config.toml
n_layer = 12
d_model = 256
n_head = 4
n_kv_head = 2
head_dim = 64
d_mlp = 704
vocab_size = 2048
activation = "swiglu"
norm = "rmsnorm"
norm_place = "pre"
norm_eps = 1e-05
positions = "rope"
rope_base = 10000.0
rope_fraction = 1.0
qk_norm = false
attn_scale = 0.125
bias = "none"
tie_embeddings = true
parallel_block = false
init = "trunc"
init_std_qkv = 0.0412
init_std_o = 0.00841
init_std_up = 0.0412
init_std_down = 0.00507
optimizer = "soap_variant"
lr = 0.00343
lr_mult_o = 1.27
beta1 = 0.95
beta2 = 0.95
lr_head = 0.00798
warmup_steps = 200
schedule = "wsd"
decay_fraction = 0.372
decay_shape = "cos"
final_lr_fraction = 0.0
batch_tokens = 32768
seq_len = 512
doc_mask = false
z_loss = 1e-05
train_tokens = 145400000
steps = 4438
dataset = "wikipedia_en"
Each number is 500 + 50 x the weight over the matrix's rms, rounded and kept within 0 to 999. Layers, rows and columns count from 0. Numbers have three digits each.

# layer 7 MLP gate, 704x256, rms 0.14, rows 122-176, columns 0-255
493590531582472501520465455489531520506551482444516632535561446456484520532469528465528465564547390536471504501464477454339478514553490491471566498458508577456581554492401478497550473554467521441553576452489520599525494518522424486480442511491480565535537517557580486523643549500545502553406482548550493542374561444512519533482573493475381486492517552454445496527458478528518532523486559517444469537602528554446538463570543486502504495475587447510555490463541462438562513468499569485502499537483384513411433547558477507484468503484552529459546389462502564585481458440505465490537534472419546447545519532435495504560527509508568422466462523438404602521539511518524506549494625480510572527471513514443409486568563548480522529478532550459538485601530443422574405493521513
488514515466465439513540507487512487537522509559507502373462480451414496590468489577577525540523543500532515515479519584492507526470520455476528517423411436537470502421428577524546536491495455525516415468493501612508515517433496470443461509527466522479475476529484393465474461562449552521522437495474509501451520507481552503524455503510521517501616523479464519496507501538485439456499498452465418544474534564528434491474531527524501515525492541498455495615420483480447516412542439437523509467494507562453509443516459524514586495422460469367501542401517500451524541477574435451511467584543521510443465451538572533489446481633463443446522479461476537540500445417440445636529513524423469473480471517451516594478530434424454492475462478511536523470462473532528525515478522
484483515476530537473458463473504549447477515437469474538442503525489533531409536485481469575541575582504507459523422567495522547492432451528523493476472520531517527437406532448566560493530441465518487490417549496438525507533572512574448439431532553497496463508490433472533512346506458392467480460468495458424421506497514518524517459463530406609504481498534445503467482474557570550481553413525567514397616557508436532583432558498549484567448514518436600478445489611500544502521548561547461457520435434520507493516541455501539514558498492503385455542516485494516569506477514503551499478464469514546469482586578497573511524467560485477534567566501504612428540527546488488471410503487463518465476497564468481516425516462507479544539506593455512505420451414497497401559572
427542506484530494493460438458460459489545413482434513456511513491399496485498475448589560577519396595499535553512427491474454517446477484478556543504385560611436462538502537509431435474490506498514511479454460551501467517591470353476518564460621571464531513603446473445438551489528488493478511559462490547528428492534400540555466574475483403481496503468448528536501540446477503431447507455461515467526498515401544485571415503506453539559516389439475440423497531478513537482441567514454480450489547528486438396517482569571424443391514476507495469525387483481476522516518486458508494530531531513404507536534579538504499582480514426468474481551564451568500496434513503461593550538508578512481365516529466552556497537462558514418470506484466482453576553468483439388524543
514484470562395544481606483495456429455528513535522520460443533465513496515550538513557476510503522465522474573490494467514593608510521501511491571466417496494449514475434532575468467487527498601576458623545433560559519608471474539452495444554466466576507510498475498448482502470563421542466547551560521427577472478536452476524483515409484535579516545490442431425492496582558410508573587431444492438501535565533523526546501423392660417376485506515540535568562504503533500434472474522531503603548569520533473521454501512471488576467448533498611515411436485460526555534510534519460425447532507473499477574508353466498444460472428450502499462527462449421614530472557445470528539532455527418431576608593539482463508511512471493439523460463531527428509497476477589487495508
510588531499467472499458514493498507576470459482456572453523482447461568555497514443521485457479626583535529366579534530422539498443432434465578464449531489505496508639591448543577530426521498555482436530514432499472598451463510537572487559483588464523470541549565386536501567422445563567456469528490515573479454488481598440542541480472452412495423532541408478585517532553480533482582604409479460534486463486509435507513549455532509537478548488497543504486513492483473522568486509473517519495579481543393483459472577515395536535522558478558572506474494591531501523496529497524385578426567515491473439474478510501484468561468496433528450512467476484472596520496480419439372522483518460515558391467537450565578552513441493494583544486427535480578462483547474453498605601
445457426456564587463601507490623531518509345501449540494493479492439467552518428402439513429570493507487511615430582412525449488532555441479450481517552474481515509466470516550412475470504568460501452588473517421449538488517511491509457366454590446564472437559439478519465467543423376562556483511486558439550516514461409524612502511454424573488488490563562510489534372552536484480488465508484491570476534507496580501498451487502567466556554435606552438485490543526496443596559434515538510508414490485493527394517525475512530522597546438502560486576493589430492426454474522543437589504510493583419430422483476522438542400546427436505495594567492437523456550521465552496498567478601464512491488550461491550532486602550515515482515540530510441531520481467541499517472500
495425447548522463500524477556424600380505571515577445533537429468526482350390461407523598592487481554504498498549455492498528479590523523487529499437558485426392495404595453424514521492467535512559563544435534502591531612495471526469491590439498511530459568489509504449523431469500502445544547532484494504583497526511443461470474413415483501505547500539539481438527520487535507486510473439559477580454542488548423539466569465520505570539511447494501484532581402461459506543487507473629454445485534549501493527528534370476465502480463506457536462513529508566509488441456470519513516517456535534457526488513509527493489488427451547545566430461499617438484555604528501542499450479441497480412522606487527491426503466518516447499468546524459509446488511527444531499486498
468423507538546515483540554483545468525460564507435468519473485524540593385500523562527467527564505522517465435522526517471428496568515530480495481443528529508423534614507523526507543522473476427423459453507464407474531482521649445569466485470548563491580572559546528383526506545590534559481537490469446512571612533516572544454484488581560599531551509501450514423527464438483415562360483451505465600470497522412503526413548583503472447509442531417452572503539513459564557565539561358565578483568503522566582528524460426434437472579452466546503491544440529482475554547419477508509639445568443515500504548515527511446419538490438557489606572565378547434389467495523415518555446525511488491514425596491567409480496495454553467475556502530455497465587481581409493456559509
493508443494567534533566405515482479515506556423486452473492530411513542504509599455551511585553443681382504499493396465519543408498473532426509512468470507533493454472514514525484526459550553521537553549475489448535587468512466516492418408562501425510573513413516537468559460480496507463429533520559591560461470537468436454557537505586441426482501528507516417473555489567501544553569406557562524535522515531518620545487519571539492536426521542560455494493545427529539492466559558449504550605513597525549455557462510518499503590523541496504511503542542426459476418500502468452570404531454619506506549524458513443508583452554444572492502557533424470458482433490521461437476517554561540458547488450546499553468418514476418582573567496537468496450541513462376517513592534
500488523532477592482649574452506525529465485488518558529480461524548439463464580436456463502484506515515476480486478587434407494502526447480542451525435605441431505491567469552591456507552466572511499531547517566563498535508485518424503526565514575471509440455480436500551529571515549476553489468474558581512528543560514473500512553476462465493475523452508504573511479573527546547479567449532491504493513506487380523474512529414493534484409589488440506574527486495584459550489490472483476494546476473596496399506444528503539517459456464489507510519387484515463491495525592563462449527476542456507475464462555551472458489555446576571503430554433544495445503495510431432513549504482464578529557548452505489480506525426534492449485550445507473442543481588523486547526483
492519499527467495439429532435453439456543495402622404453483488628547464492588516521493531491552487451568487548545509514475333541589545521492496512493439536568441435562524478472472497482476437493504463535493563449452439505467559586458461500504435589545582541559411440449527506531555504487537379466470503613499492417469567423464471553493498471514478429521433466520502474442418560602475549550544488507425481433424524472527509483486490379469521547437465515498597487503577567586576495489549512403583447542509498530538437494558459518383502495483513445486480533515567486451553457470515489568502472484522440500505436525488542475518512504501459506541535573478481545570478447483501576460470441542520496633441619601474432555523562528556467509483512558579499399483565567530530547
461467558519443509486445461536557453478538501457449450509519482502582592435533501523572557481443451576491473468424505559534551512573427563501499567512458548573348487509484535539458521482511441480583508406465533518510564513468498530521483539536482496674439504502484495447521551497491487517446633536472562494583517503505421510501540607458483594538495549522537456542538452470552360523411542531519483527425486475533450455517506525468448584517471491451529529506481446545463502575436489507533536457581527549512440454486483508518484525419435569558591504459480511493573514447548504386456499506451465561491497527507489551520412432530422487428475415541495487483450508516453571414450510574608513456586528489453539591570558503488470382493487464498458501531609424525572560497468503
421574513420432515481507522482553523479545475416472514464551554562431479549506612477476510526456413573432538429386570482532461485490509541429519528537525554603419559487531453496424531515443572448509456585547511523480416491501565585490498479443504552591442427450503554485515471551459399541471558499486418467564477538521528455487568495472524566523572508472557450464498450513394504478495580564430460469527400491506442408482463501543526453469517590590519432524457520497515516436515542382469561417540540567452453609442531505531527413537430478490482463507432615647504619443538531520546486474569479494526404558515424526460499491590543557502551492578549502394478507483494475524494618538548482574498498485430439461463476520501359520508533497442492519430485507592498467481402451
497488399493434490494530531484555562397547439467498449477455549487549481463499536523491404470576399533513554513436585583548519465408526546534439507482476513468424529457551440550444401428557555511457548608521491528463554618524490512552568504445554532510412516517612563437465490416502552488565451404619451606488533447446465440397484614494461560519569469525432400578481468464560483630377552520472498542524414482528521415363516416473442438485514482513492492475503468454443487540354555470421597541533512391491542420465490485568542525488419530476507546524469546517577545434487455413390488462493492453607492431577408472559477575470576556507572456456428476462594447431453528604434477351434564448524506522546514438400341613418452504455478469500367494554587505538492507591465461
551500520426552632497516486525499497440518523539425546514555571534510495510518569564423534593545494616508565442540529446523521497407354576565434484438470513463473476498442427406506441495558479524587555469541448499548489527495586529473524521515566484498584576477373550537563501599525529478510586424505450498489470461488483522538418560438498459550468490406430445466497441463540567475426532463513557534458479541497456459501455503512538514525543524475522470608523355455520607501494468554476455530585433503527457468547468418520426507438483471496486493457582516579501523531438566483518471441513472495472463393542476478502527555635417498503535479489464477522551526449591504505436474508460612410552504477480492570514495546469549553546548435523639497466512433551426519514431473
574529488480566509482553558514508500495603474611458422487464486506517505429488393488476509482522476512506578443419478495413441503513412418552490430427567417490490463423563529485596490509534496543490484573430537532512549589423526476497513577433425469640458523453527465502532541443531555527572465563434452500497469512529498429584501540407446479540455459450481558471534468427464517454544462458446494497642466437516501440506500440422488597515522522463516483520460480654549602491563519441517535534434599483465527567475444504474453428509508612515475415562428535420520450511486526479427585553600554422550461533495478518444501467514475531487581463510548424544496455473473500480465525553520562522491517494470546468451512538522480506448487445511452506443507453484581460455486518
458483511625544417483521534423537530408611506326505475550483492547455518548500585449475532515446540500508571438425526589454526458512574554519514505413524422477466495454528565474473490521475471481492543575515487539506554509558467476506479560534518571462550473491430389566462539436513519524528436447471519508476524564521500476497503473540495471524441517511457552499574516542541544545566495435499508504584442474577447599474542436507451559538517468473477386518480427438465418544544467533487532480496518598467551548450471559407639603499472472507484531544457518581449501529450444569466472487490453514506589440541489419475524536504465466495515508483401464427506507465499444500526476402481501546431576518521450475457495493512473535499470480499522488471410510543525559460523486
532498437451490457511486429537461478455532560529522557466477533459513441507527508469509549520546508580510455471503465484441416454510492475544456406537502537493584474493496528492521473532517408533512539482435501481561498373461510511484522531542607512453413556468523434549456508485469487503488518496548473552515530474434475551544560543507494492506485510525509566603516538551519434568563511459391484423575510491561528516404589511491495452515432599489509443549490543565542496493475454517482476534535474567538522465499424534468451593493552520545500578514503446556484455454463529457507476482496447449460474518420528555464513522580502619521457501481531604529565558526550412484444409484512442568431535391493529558488479546512454444542503520536443569406568496552526514472490490
453555513479511343540495504451513527539410444454512529533642519506555508429433507461460550419510552605488632489425446510500520538495422594597511545431439506497430477411495377436493497343469490455540427626427423569483469530341543507440535486588540471522515600490491547573469547494483515423525502513529495510580418544489568537539580471472456508538381522511491485429483404458444503515465527459495566525605480476497472417590503427411533470462455530472503609565441545491441615454511500453474617441559507370600479583554517434465499516501516495550429539469591482534489506494513508449431410543550568557495564385454480525396464591426529488483519584609505514494538511558447433483396400453563481486484557488506504543496466510481415483523437555467490542479489501514480551378523409
447427536544528496466424498556455508500435551517483542491546478505481551469494466489528558496514470513532491502513466441440498493455495530416418516497606484460525469423462523517482485470414547531442480518481491619402521454555476464545549521448485490485491551508489514503478479545568487512509490520623505447473465558517443578515522538472447561459409464472514536533502535533549541446511464488451478575535442563511518473496548449549547505534439581561481499511422481593496495525459521513475461533589593462505373550503442485424519550464496475487531439597542491565498472524499514510592534512517363458443430430447500573501432486515514553476521535426492473494501527426500550457434518479479497403458512587445454471557457502476518531490534453496485453476492505471484506544430455
512514460495370476486420461644513527551525425456529491593399445521536483444453477481495576528555480520453509479470548510489499498512533522483574394442506469508392523448536498438450402563510493583469550409428511519492465621538420523443489477525605507619542456486482524541438460489533444533565563467493526500473551470481492527496469559598500570506536548553430483442569435470454498527484427443460521487490493511558561512504493458491566462549519591609499480564480570487471513478580572478480585499507458677474609447550532518553552525554426505539526519536412438491501411500475517542520434443522494548504476575513557471542424494464499497584461557586398391497563533558533549456461548509530463494540444536518445447474501424415510507477493514499449497407513475519516540523449528
411531521549603596321437466547457517523471501536500432542507476443552471515480457507532519504508501484513562429467432502534530481470621517464520573528452492506436450515476425434487600448445581517529486457582535588505539498390446520494392488490466440435600512494532429429519513476540594502595545488483510467502489517508545462480421577528571517495499546489459517557516454494529515558510453481500453573499582564477506459460580579561605474543490466508617381567548579443518573531463415620460536614544448461700562481564446573489358430537481513554477479468607443510587474431542536570462504569532466502492535519588519492487438523499500492521477548493561375485471552581461388562454534462568529475468476527475565541468470498442487569486489439509619544523532481480520559560573432
462547461497463570491423541493495539421486457498466458440492506529504453551513506534431470466532585491497530454473534471503511576476473475490452475595453463497500515450654465498478520490529460545480466483427428496374396510424502484463515501457486487533478484537494445471465525515486495438496476449496466504521519456444542526525473574528484520533445487515486515459461452404542522515522497405461414494508523438536580534514507594636487522479493475506497474558505472439507435505559533557528504522508566576462555402500452521569490441600362550537526449584566509513514452461451530521497543607434485474563367378492442546510491511514483447424578456478470489441453541481471420580538439462525479502488596384462475557571529546568489547547452494515532424469503463502513483498491417
492585457525478548479532504483496471497504541527536565544519603523515583450466480449497523551527508512503521488425460468401439572420527378456553581519520470462531502508549415532457570433489473610447507466464550455515386527522518443530491415508517559485526541556522488489451492426565512517407463506492567493471517502532500511525468426504511573589468602504423554478590553547554469579525554488508512430507503510566551558504471522515477484522539512466518554489495546510550519481563582434528497565503528484395479482489476472439524436460430577527453487558518489529366418519535550519442479417489491463491502458435550459563418428435431511562472511503563537493429463504504550474474497537470541431497449534459517488527611599593491482529529577469542468572460504463525568375494486
503487456631532447588472437583458455539528514518487385572590516390501482468511481467502487399496540455515505522461458434505507426478492403522551538496456420506450480547514483497544539522478459563483568567510504538509417444524466562450571425522474506446540479419518499479423491421431503557486555451600387522496501361554504534458542499457576492555446493407524482451460532458539466558513543493604472540516505552531537358504472518554448623447472500588514468449476506521622457571570547486518585486524516507408482550419605548523455562550507447463441514454408575504551513521507484445546491484585523551489532369467436492545423476465580576444538511507506434575569494545510475370478576606466525436456492523391531473585516510449519438447525388490537487568551514558501445507455524
525450477478488488549552492487516481502483537470439573498585524474455574571459459483448508479529496455563526499478469444556502478502511502503511492541548430535408621638498545475434452496566495482465565506413496556456565532581502559498508491531529537521418492511536524525450413405491450395540509600578504466485511522525494497513558431487378415591536582506506547443500489549548435517603496437526504459444525565404463440472526569536481536515531558513546495436548415582478486549472459595562603483591496441455494536557427554514486459557439546447472473528550491572478582474509479550470508496489545546509639495590428554510611463552543476483621560504501475428530556577442517634507477420419457502444551500513511588522520459500439455513491480481499477476519433456509471623406538
490552514492536510477507462547509518556496571563505471486583532460525498474432490404570474499482483441547449493517500378396474452463509404445526498587565523533493462470531503457442538401544513467483499469514543577526560505545546443528483455514556542540555479409502556483487467475465609422495539577418527583432488435464478535506470482476543479486428441408499485465535459516480507456551489467499500567554503551579555542530508499473457466516521417515515572571530544443495547477544593542497497476501453553468506509497480485452542524404505409492526435456611583418468549525405439500517494497419484535516413408571457477495462500522423559451555490540479488490497370473575517470582458534536448399622433505511445552538505576517591477461547578523448541505386433540601472470547524
467541473459530530442578549594546464464469416532521484479364519543491499442494529549512494549518557585467428530586484556486484393508439499475458508463463485535546554459528487454469499472531519508553477507609502457613491454495563481392443447586437443571423503460458519488507456506505449506569591480549413470470600550569476551511583482510453520481557490516514436445523429489477519536519522441539604432429447590468528511495558550502473429493409437515466566497455580520570570443410562522490474489446479520510497456585492488536550446417544434528530497519502471471563635512574436479487486473507483525512535573573464437514454505531426438478559441454481463514485471459504527565499550500565503419442443520447508561509480473423525469500523574511404416489543460465511446568503531
587502507450552509374503534519557592540596460497474489458426586444471441407480526504526481459491470464538530541399454486527512479616508408491530544512529548465455458400573530548509435460512550483555605498457421440518491482459480594540446507473508502509550562665428514421499409498501571522465569520496399444465499503450502442467496538502449520463523527506491516448452514534524558522470433538494488517501542445538523424531526516464456463596551475517511383512504442448514478537524448465449580559488496480542553502548511538488519548496496540536481462501456448538495438475506480570475568389509476531414489493429387547553519520480436584469500477527580512450423512491505456467558495471506491588409548470438542459532535464512498552455479536473543435489509518553586560559503545
402547439562428519426537621474444511506529480540538464423522540507524604476556481463548492588448470489547493591494447560525455489583596581520488486522570487490591535585549395489554495577534493497513561578535464495542504455509464595477573413538532416545548411436512433447468505362467485494522496481457538509552505560513511476502542567445482525504512485373481482455513560497439525540519481506571475555459490525533395508473363489446534566455466535507492590467485505464545475487415474499505513410413533488435463512433463479443486512594552518554463518432522582523444512516499479538519411525493429481527390575510466451583575517512470473437527584506558477437519458488571513392499487595442489530574490594408524518512471455441506539580482561459517567471466452496439387516546523
497507539451480480556430461480465481448529406523451461493606533564493394517547572551459496469420531605507462534544463511465542484567513492590509556396585414454546475500513549489532462467445474493492551528530409470438457485683384386505455490356464450524529520467518590474481495550420480441530488506554544524547526480554484506558542444442516566417597461522497419457520466547483537481538413522584633569468414470437433452547604551549487470484556523477542559499578410449566625496568459442482423503541426500462525539487434469430525467444530386470483504510535527514452460510420496459460500426531501449543574538545624403410481519511393471451528549579449457532397647488492536585493547441495494455535503488449535577433495530622382553563567496535432521450575538593563469494548533
417513481468500462500480522516447440512469507493537516516534557531481557428457441461554552615592528493477493474595625424538375542469377491617555449522523517445505472403495419369511503488497544524486395423568471507559475511634502504460496550433592454536560511474369465557480498453586469494494436527607546566547388580451508474503479476539476545506517466394483438408497492491453558558510536482592520454522521552485475600509440501587489472505422586467562484478447534512521479509441542573377518384556366593509518428464462473522482404451522464410491482573575484516559429529426522541614536595520458471550518431447476473521462489454444507565437491531603530356548612472416520517485488444516469473533529553493521551564532501512508496531435491575481516603569525458576552571505450
503545521505389423384527566449543451495586513534411449526547611509599558430439465536487461463551427408455510418491485487597545543563473478550631559467473488467442459507465505478478503453507503479476590534529504440522505584509517519441477467536508541491444475496446507527525499510488670506461413606509507577509465609510551556523444425504479572453585494464559550428576530429514527402495467468411489486585601512581468517431427476466513498525521598645537436500587516509599481611467445522505425531489482486501430501468536528518475545570561632511547495494413453482559560499442489488524527623526502505569409580555524503513437426500473500525549523473515400478525415485481514495566547466637538475512467541521538482438577482415469538513521484455512441451502426524457502459494563
454489505452486480536432559484529546546513430474405488526535481478490501399408490565452493539522475468442561445414477473568510429478510487503525537537513514449470530505518451474496506501460475535583585503553508534572562515472503517503516614462508535442422425503507513483415529449476512557471462476473502494509515472552543536443462563529553593579507568452512562506582424575442472508537584519435500442573539379492461457529509478513521507522538556530525532499532506425490545485498455501529506443373586427515550472497507528482520577490474533431435491478403555496391379408488533476486450409474543469487515526551533482569540506537603529573482484500439580447495595477571484569506481460527473437510546509555515541499470530499405551556496600404468565452530519475512576518458486
496523509478504440508564456517458481478394490561438430515584549513461541448619556590620449508506491529473487484447446468548526437495543398519382501455431609504540546576433400509496476591493556498486433573483548479492433564435517454467525514485450492582561468401464426436488457585528519515542443532467437454547491329573401432606495498531508590559496509513454445493490425506432495471404467387482501457525548478474537429556419607475489436539503495474367509503571541465559405463516461507607633505606393556535395510416550595549445496503521469549427603543510519525497510505544451479498515566466510552553456500600518500553512521557522514490518442587427520415524495602417455462506489587498505483464428523478491562409414506432536446527507508507555500440496521548451476516521455
518479532448494461545490474517451532395537508501394550412442503445468437573494497504530469391516520480534523487499572521527502548454528489507560490494456489496463545469554492447556531472460496423523523439562413463510491508482512494504526549479513441412570523469501475482570454478506516537504540529474618548564488513473504511480516544460521535546512483442617513547463587541516482492511567572484467514555515548507502505501558516486493590500502511451512476572546494508504419525447563429494461400478541520502431510480468443556457476494590465541447354443440495432557466499505468504521459524529526399439575533527527547534493468540571469479481420485521499508520452494504441582427460492484428460426499481484483539605550557490573483513516503521518515477523492588447546523530542
465468545385528485456538524432426483543574517516569405515500596549559497468531532594505564473439533507425486468566525442460577571547554538484511499463523561499537542490484435470483459483584509449504525556467506496556444501500572430432443629407443558553522477412511464494522513440559586474466532588478576578510497481505547527421410474545557589534535449464445474486456615471492443589469505524624463460501467500492498492511532571573435503579530557499446437484498560555483500494540456436455527490534522485518476569419526451553398504458437468461533497508452460472477474488514516539554507503499486557512471473522526549501488521467513519546549468483559505462535522511534488498506483542476471592459508430540475565515512467464474539500467491454482492416623504503497492402527519
510535563571536503457557420461547472522512483483473512488560499561368455426487430526489522499559473497500459414469461491475436553481510419515429482486403517601591596455450461494473479539440577508532565599500486488409503491500557555545518442517581504539525442380457465517419525391515478432423494533439505409548502455485565481573554486581469590515429478369586525484485436562535408540410519433563531437512528536526501586454525501404546470558472387491581529537465532585509393475490418447541542488472508498529502557441469427453412434465510524411472601527580467535539490481450322537489542531540476529530519491499512534525489377499426481479504543418537578495531448513452528415571528468582479585498485457499470422506533432405543517559570438394581462449437532602477551526518474
505501534556502467458488547515496519455442484531512429527458499498505508432501473463485493434615494560488508549500487535432514469451505453426411430609468474520598540564494519526472460469540552543536537535607448572447487529413487441456493508479515447509537548440556466504441450433425512479497523454590513462496504511564500379517564388475552503393537500531482514492516468526454439544488518541498504428408609563513512461533509534596524514494440477491524448541447533543457571549481403510553433466417506535382529455453530466500439537609509567541520448476457507605378517511455592475499474523473493472398507493557536457396519495474547478431486507465483585455483583451508495432491513508411373515524529444494480458528479494520503512466524406498508580541540502453489497488489480
519606589506589632489518564465477459471503459428458482512484519534385483552426603462459556479520534448548587576517540560462512532535488485536451529406441570460543510515479525516497564469605432478508516546450432527513524484468506541393584391529504449430568504485546546431553383472573520474532511501449548442523498458440473617485485538538588483558436410519377593459558477394476388448443562392531558517457548506470476528572513516501488599506474476453492568517534454567538603538587467448448434597541574428531430489520502411526511467517472495521617356500475502429573490399553582525480512495513512617534448563384473473484518473492559544555540537520481387474474436496524523427597482480428490461474477515496534494548491482564611562448537529586400465470591411398532563450561595
570497521491599561553532483421403595427506557537517474517462454526513386438472524455462503538551466409474505521537436534575459543510467493549586479455509549563548565501487503553537468556569466523534427464532449457547507474492479438489599542512509492577469485511528585463393490472550515470458503506606469502556535582504501502504452420482421421467525513519571494413574500482557453563531474437503512543531570481526467490532476440475570485450480565506503542495491429567531432535561572461329509531439536484546481404497447483486529529472500568532579531453508585431504505491513562477519515570527522511484442515487440505442542468448565501527593432458446499495488526475531438510542558516469463500465569515585481384466542474438456566568603504457438421469481399487486465514493590
593519423477490555534533612465549517478497482461518484472482527526627449449505515469471513467583362480526500390457409498486608529499455466436525514566445589457463524517503585520443513502624460456535439599438460547502538493454513484490491476471582564509484570508533556581536444474475465538366446532459612484460610503444527540540565571548473515463512565531503532569531546553435449450502465619466508494504493511557510414633499614511463596501503534455554558473431623440443453521449429515497563516512532453536553574470512447472488447569449550453461476586506438567508486500458551399496503420507499620511501444404579478557512480599559528425499560530540449480520433632519449436512535559513602424587500500561468473546454510468524560512561566566516447524541443415475439592475427
570505442573526474519522482535489493407482460530474508466482630570478467498490550580490451436496471516524509451447528510498484579581470421478499503507503557505497475466454481495527539534608580539586462520521448601605485574507634460464492536485490448473478495498495540470495526475564473496566518530482457594498604528496522485449470445528516486530484530471539486546422570586470480502539461508578394471516483481503511556525513523606445613557433544528581513478578517495552665495389435571588515505397416512535430498538504550548532620599561517550449515420484494455456460535479582507550429465485540486468585450440466512456548565534520474505623550572507569507492520472442474558446496535421572498565523471427558554566486512520602484463517455536446585517529515483426521602565519
483498502485480486471474554548547460566531520519543539495496543560571502453402497519521535525587530506517457444483507613498472466429517465463370543485472427498462490484497534468509517551458458510433558468391543488558510460460503491498513443412459504459554496499403554459495482414494518498606482553524443464490519418505530556486583638517495604498486484488575484574437471514517492492427479513490516503461482478545507561561465470473527478538481501536429523454447493494512469594534528535453457439444450534482467496465415567547601403478471450461495437535501587502510547478530507536466458521482512499453479560502371482468427471447477424489485546518515416495516471458487463520483397533562459468551506481473487541551527457480516565425482494535499514460477463519554467517549481
487418454548494544529521500511437448477470465505471537451478407467484499475568554484513503490444518460493504539535460401541465561580497421571525537498468558457393594438445511493461599551484452518526501438459527539551471516481470529473599569534489541543460494494471496518583494507579500529506500512511388497523534516510514499472484591491573477430498531568455491518393472469438490462379578556432514472560513591493463508570483552549483460556467498504470446489558593454536456551483543464514545545558500484414548559504526476515497468490522495491528624503370492587505466531380435440521412532419546409522396516528513532532536561459362442505519511550566490462540464454500555457567496469492476578533527470468470440521423594494479501533556509459521421557444439447501537507466426
497536532501453560427368504544454522525494474502472463450406430489374446477537483481540469491557468504515524415472437500514541532413483483472555522466545516583485435526505470495429386466526456489505555447476515479446568504475498590534456456477504498484669441567512540477508528505508441534462479550468543535505427456602471468506500561549552507512523489481499511529508578512446542466566534479467444468513541525519480478472479530404483564506505504514534514513531570490536491563536435454565500521497407538532553416566516515448557506460571468494446417607443487524564387534451551495478495544501487519499583486546455507494431569548465395470482483436480462542537457448553433469455484492463394564496624512458578529566475577487451543469543593551465535570551484497423506547498510
462475493515502473559529511507581468523425547544432489505563611533488521543493517508563536556468400507473494425415538442461413501550373570452501501479497504555494516560554519428532549553484516475561621407387433455455595502535515529493586544483489562501578502472510460472471577606436543547535519504473458431557566588419466576567537639504457565511483395508499445447384443532401450461504527479570536504515470586533595479441446448419477449537496593518520441446503486552522560494512501496468544513458468531460491539515566338473461503554563453449554512432351546440586471497512506441469558604503590448488586416487567507549505448528452486514511485462528497474479569537540514461490525536479430516571490469510495551560484416556432515573519549428602504443561373456499499456474561
478506471389463491542432535509527501556463423481395511435450454552423508504508467521511448616511489460579432450336496559537492545504484450530565487482476544458435503515501477495463495435414528484461396560465549494456494575525464539488522527520507457487449519486551498498480486572559458449403518379494590524488592531468473477552475480425464537519508504491452437479495531554530480581450469474509378485537548480511490589584568501481576511496545528510410453512471423513622426504603553527542550528471487495496496394539489459428571543478515471536540611601462516412416525448485552474395473456540471412489504477505469550538530590480509522497542500462598470529427495571539539459502445473508471412429515605523507477596450490463603581453545488510571487519521527486527436576543472
485461608445418607489516446525496518603505533556531430502526423480513559489500454494607508517537596526485498449434434459481487510542425466356476395452504442506496529393440487512483453505434514450528489455539527445521461556454448453576562585517526529569481543534559477587529433624562504522491551618445533563552461444482462503532532566624351503543560484474530382473451455519553485457514604434585563474523460564427481562572527509434488594556474521449469503529482474457583548377489528459495505517461537414522562577496525500553458564503530421569591465481459448506449441484457493571449451529530490404472520568481539410484435450533509534445503547391460465451473518471519509523441540402446520444480483489614405446528506435465567506561498567555520452514535487439489462397467374
480483507491451474515444467489474489490551520572496443469551546507518450498532528515511538488561490434490506464532561472465541501541472508509425563410527547467461534441561450552473489609445503575575438488441427485420469476483491457528511441465487455469438500435436558581407453588492461433480575490481496560539478491455499489573538518492435438484520527529479508539432501498518533481476519571534450458539399485433398448494498527417506516532485534523525552415527450505445535481513512474534466422491509423482561583394504577559484441518437510562469491535485498435523501522529513529426451456533551465436491518492565460396503588449508397471543431457512527399480508482501481489520564503493449495588534563471483534475605595536491528509454481442545447469570577418522540479522517
521516486529480364593581534536510490452563554505557546503668468518482539485590542528541463470497454539475515452491521547475482485531461472464500494509389498555428502481563493498473426481496608451523526514470478482510411511671460558474511429489417535515484529479570545433525421510574491604439525476407532453457499529521518551478514339486453520499395469480536543432521578485506595467431443450636485514547495484462448424509414566503385433475523502565572469501491532430506532492470490488506505504429504467506538473552504373473490542491520482540517534436411500493460441556511407463489423575565547498500510469438530434521482541527407479499568467497571507503446538481600456447528493542548543410492502458517459483542471532462475561503535519514409366518507550560491382554498523
528458563459491549596492575498462540490457508486519546514582522482475494426415528446392557529499570461523496488487485534494505531437485530500529473400495455482485499512466603471468476456535443491501562510470491429386480423572420541474484462458535527547539493510508443476544503509485491478537460512488536605485468595501493356521547524441475511548482571430506514550528520479522417501474434521466522500403552489471526515521457539463489481434492534492514511473579460493486508493477446536490477584450568452544493498446488517392549573494426494489524479490531486557480467521505500460437495427504494548539526378470522552584508429476461523471513487474494563465480517550473499394476530500531465432433383506462485506506506510542552547456470461452465437451540541492527616494586463
493558504439481511588484581499513570508470443479599488468529508471519469485482494399534568458508451554523549519418445559482465515567500531487445439600585504476387551415418446511452386500534479455487511500540539475494523536402483571509550483486502548466529450473454583496516493514489464510585504520511516527538437474517504501432445435590442534476529505413460512569461481509581392492506498540535513547442457542418459533478468507501419444509506484530448424470450497421548562555490482392533579490531510500428605549417460428543444582478451532434456483482440523499530498470492577502589428515553523518491473495515519534525491445534449465521481455509465529489475434580488491488488524479481542461515492479471570446510531566371548452511524493489502502518601508530453520575496464
451383500517476486522560401448486442599502486551440578487514501489488528480476504467483452461468496486613533507527557447535512507538519427565456472506582480509576552552577602567551517532481531546493476469547337547447500468483456523554608496525521419489500523524554488484492603550545489446497531497518412463547504461519467499495430468536610419445548492432486523627467405448512524535562515475504541432454499481471538408497435450476519584620563454464559508460502576531546527465461510527480529498517547471441471520505492481586459563485477517525503507505457473415530472525478504489476452476428479508461471466351478468506494509550515456436489500515552558473525482491521539555491471467529578413457438476509434529576537548460531488491531518502474486501463562544467601560507515